Weights of a small transformer language model.
Architecture: LayerNorm before each block, no biases in attention or MLP, untied embeddings.
Each number is 50 + 15 x the weight over its row's rms, rounded and kept within 0 to 99. Layers, rows and columns count from 0. The size before them is the row's rms in percent of the matrix's.

# layer 4 attention output, 64x64, rms 0.206, rows 0-63, columns 0-31
089:61 46 53 42 53 61 30 39 43 35 41 66 42 57 47 32 59 66 45 53 69 66 64 58 52 47 85 45 73 63 74 82
099:47 43 80 62 50 41 60 36 58 51 55 32 41 46 56 63 36 58 50 55 54 62 40 40 52 58 43 48 49 23 61 13
109:60 36 24 46 57 55 27 66 61 60 54 57 60 49 66 45 32 60 62 44 20 47 57 32 73 55 48 43 57 45 36 29
102:17 36 46 42 50 87 65 41 56 53 32 75 42 40 72 57 62 57 45 68 52 66 76 44 46 41 36 52 31 52 49 54
111:63 30 45 31 46 42 80 53 56 37 37 55 31 49 59 51 65 59 70 57 52 77 49 43 36 44 39 57 38 62 33 51
096:66 40 72 40 68 63 53 46 36 38 37 77 56 43 34 66 42 26 46 44 55 37 38 66 18 50 64 53 39 59 78 44
099:32 40 56 44 58 59 25 44 38 53 51 31 43 49 35 08 48 29 46 26 32 54 42 24 56 65 61 39 50 58 47 70
104:34 63 39 53 36 57 70 59 53 49 25 62 50 38 43 64 48 52 66 69 34 61 48 41 54 28 43 58 47 32 62 41
111:39 67 74 35 35 66 47 61 38 43 52 32 38 54 46 67 62 76 34 42 36 36 49 61 41 46 49 55 28 36 70 55
103:55 64 47 39 45 22 76 56 27 50 88 57 51 66 36 59 20 67 32 40 34 39 44 21 40 27 67 48 40 66 24 53
123:44 31 60 49 33 36 34 52 73 57 35 33 42 45 57 43 27 70 41 50 75 45 57 79 42 65 55 58 39 42 61 52
104:61 54 48 67 29 45 63 49 53 59 29 48 51 62 40 38 39 61 62 87 59 58 35 61 32 39 33 58 61 57 54 39
115:56 53 54 62 77 36 47 20 50 53 55 58 46 17 72 53 68 55 32 44 57 60 55 71 49 45 54 77 41 82 39 56
097:71 78 55 37 43 58 57 56 75 23 46 45 50 60 39 29 38 32 46 53 40 64 68 38 54 57 37 52 41 48 39 51
092:58 55 63 48 55 55 52 76 63 51 52 46 42 72 55 44 75 62 35 55 68 26 48 70 66 51 51 29 59 73 28 38
086:49 55 51 62 35 40 20 54 61 40 45 59 71 57 65 54 22 45 52 34 54 86 20 70 68 43 46 37 46 56 39 42
109:62 56 63 28 29 44 49 49 55 44 28 37 64 62 43 40 74 28 40 73 30 56 51 54 53 59 39 46 33 34 39 71
111:25 47 42 31 45 57 60 59 52 42 35 53 51 40 53 47 48 57 57 63 55 57 58 65 51 82 56 16 55 61 29 55
099:60 64 63 73 62 52 62 58 61 59 64 65 79 35 69 48 55 27 55 30 40 63 31 59 70 41 58 63 40 57 71 75
103:85 34 50 62 77 61 52 61 37 79 35 51 45 34 42 44 59 74 55 45 48 58 43 17 60 43 51 55 57 74 61 21
101:45 76 38 64 47 51 64 49 60 41 55 61 62 32 50 39 40 55 45 64 76 40 48 58 70 57 56 62 59 48 45 60
081:48 65 64 65 45 33 63 31 46 91 32 46 49 30 38 50 57 63 55 05 53 57 42 69 50 51 44 45 61 41 04 45
096:67 67 37 38 43 53 53 39 48 32 66 31 75 39 33 44 60 29 45 67 47 47 32 24 45 26 57 72 23 31 73 50
081:54 56 29 28 62 30 55 61 74 62 55 34 62 55 43 69 52 37 38 61 57 44 34 35 42 53 46 35 48 51 41 64
083:49 24 28 42 36 34 60 42 40 58 67 49 43 56 48 66 67 58 46 36 45 40 40 67 60 52 45 68 48 40 54 19
089:32 43 37 46 61 53 55 55 55 42 64 73 51 62 75 51 76 17 53 50 31 57 73 73 54 54 63 59 75 34 50 64
104:38 38 53 64 63 52 35 45 59 41 66 75 60 45 48 40 61 59 61 54 35 44 47 33 39 40 71 50 75 45 81 50
108:58 24 59 50 44 29 77 66 49 79 44 59 29 39 41 47 49 62 55 52 68 47 39 32 46 79 53 35 79 31 48 36
104:54 75 17 58 55 51 57 44 58 26 25 52 55 82 21 41 28 52 39 48 33 34 64 50 57 42 46 72 66 42 52 62
121:53 51 41 58 63 50 25 37 33 69 41 44 55 45 60 54 56 56 17 35 74 37 49 65 35 55 57 32 48 49 37 59
104:45 25 31 34 13 38 49 65 70 75 51 55 33 66 44 34 48 30 59 43 40 20 48 58 65 82 61 51 42 42 40 35
070:56 51 72 56 58 55 49 26 16 49 42 30 79 32 47 63 43 56 35 48 41 56 44 79 26 41 48 18 56 53 48 41
096:39 61 28 49 54 59 41 49 61 46 44 39 46 48 38 30 57 12 29 56 68 41 47 57 56 37 12 50 40 70 62 29
090:60 42 68 61 47 41 52 28 62 56 54 20 45 15 51 70 55 52 37 52 50 61 46 44 59 49 54 77 61 62 49 34
098:44 32 58 59 39 37 25 55 52 60 44 48 33 60 37 46 71 73 72 52 52 74 29 39 44 55 63 45 50 57 65 54
086:70 58 63 66 50 54 52 66 45 61 56 52 73 42 42 56 40 18 39 40 56 51 45 55 59 55 25 44 49 78 39 77
111:39 47 65 49 23 16 35 52 55 38 64 55 46 62 47 51 57 28 70 59 30 67 50 53 47 81 39 43 46 25 71 51
102:51 48 38 86 60 68 45 40 55 55 46 59 17 75 53 77 51 55 51 53 55 39 60 46 51 72 76 36 61 70 41 37
103:74 63 20 54 63 26 36 66 35 40 64 57 43 34 38 52 45 48 58 17 66 36 23 56 70 19 26 24 48 42 55 57
097:55 54 64 26 48 48 45 43 55 54 82 40 44 54 58 51 45 73 90 64 69 31 58 64 43 47 47 55 41 30 33 41
088:45 52 63 44 53 66 32 54 71 64 53 45 74 62 47 30 19 46 78 74 57 60 49 44 45 53 66 88 58 53 58 53
112:38 89 55 28 33 59 53 64 50 55 65 47 71 38 56 58 52 51 57 29 51 50 77 54 55 06 58 51 38 22 73 59
106:50 39 51 31 41 43 57 70 34 52 34 69 65 54 45 57 34 63 63 51 23 38 65 29 40 63 53 57 27 37 64 61
091:52 54 41 47 52 58 56 28 30 40 45 57 68 23 57 41 58 53 59 34 58 45 55 58 65 33 37 83 76 64 45 28
101:37 40 43 33 66 50 69 58 46 62 64 14 53 29 46 57 55 58 48 58 52 64 39 34 39 52 83 48 47 53 51 78
091:59 50 43 60 71 50 47 26 74 49 38 54 46 40 62 49 53 51 32 43 51 56 36 62 56 24 52 24 21 55 69 54
098:73 50 22 56 84 48 54 70 59 34 58 55 54 57 37 67 70 37 58 44 19 50 54 35 43 42 37 40 77 43 57 39
085:44 65 43 39 45 59 30 49 45 58 66 51 40 41 83 38 28 38 65 69 35 29 50 15 57 31 37 44 25 75 42 49
106:29 74 26 46 32 38 63 54 44 57 49 39 39 39 62 47 31 70 53 43 40 81 53 50 73 46 46 26 67 75 41 39
100:53 31 55 54 72 36 54 27 45 43 43 63 44 55 62 67 49 59 45 31 48 65 54 23 64 77 41 44 59 35 30 47
099:48 57 61 65 72 59 33 66 44 45 42 40 51 72 60 47 63 28 44 53 70 35 87 54 46 44 57 65 55 34 51 50
089:45 29 32 51 64 57 49 47 40 71 53 49 66 32 44 74 49 69 61 47 61 49 41 45 52 36 50 64 54 49 48 46
108:61 51 63 64 43 60 49 53 25 65 33 52 28 74 42 53 40 50 51 75 56 53 72 50 46 83 47 25 59 37 53 75
114:59 42 54 51 68 72 44 45 46 37 66 41 54 49 61 45 63 43 36 59 56 63 53 75 55 82 31 54 65 46 58 42
108:32 44 63 51 44 40 55 41 49 65 63 73 35 44 26 50 48 18 38 51 73 36 19 45 44 61 58 43 39 45 67 49
103:30 29 47 58 44 75 48 49 50 34 49 33 38 38 47 60 61 84 57 50 44 55 53 39 44 60 34 49 29 59 39 32
095:14 43 59 54 52 51 35 40 34 36 47 50 54 89 50 68 63 35 72 69 43 22 54 52 67 19 44 57 55 44 30 51
099:39 45 65 56 54 79 51 50 40 41 57 66 48 63 47 58 65 21 21 38 43 35 25 42 26 63 45 22 53 68 42 25
094:51 37 63 71 68 50 60 47 68 44 52 18 65 61 53 50 50 37 68 42 59 39 76 77 40 27 68 42 42 57 41 65
095:47 76 69 46 23 44 33 39 51 26 48 75 52 86 59 59 51 56 32 38 69 48 53 39 48 47 48 66 33 58 47 57
092:56 64 57 60 59 57 52 56 21 56 61 58 35 53 72 11 51 48 31 54 52 81 53 42 35 29 31 51 66 48 67 64
102:54 49 46 50 28 61 59 68 47 35 56 33 40 69 22 59 30 54 46 54 45 40 59 52 35 37 68 64 56 56 57 60
103:54 70 52 57 34 25 62 45 41 67 55 59 58 20 56 41 34 47 75 66 42 30 67 54 54 53 62 70 45 44 27 66
102:57 33 37 35 47 50 52 40 67 15 57 35 54 60 59 33 45 68 48 33 39 41 47 60 44 68 40 59 67 43 45 50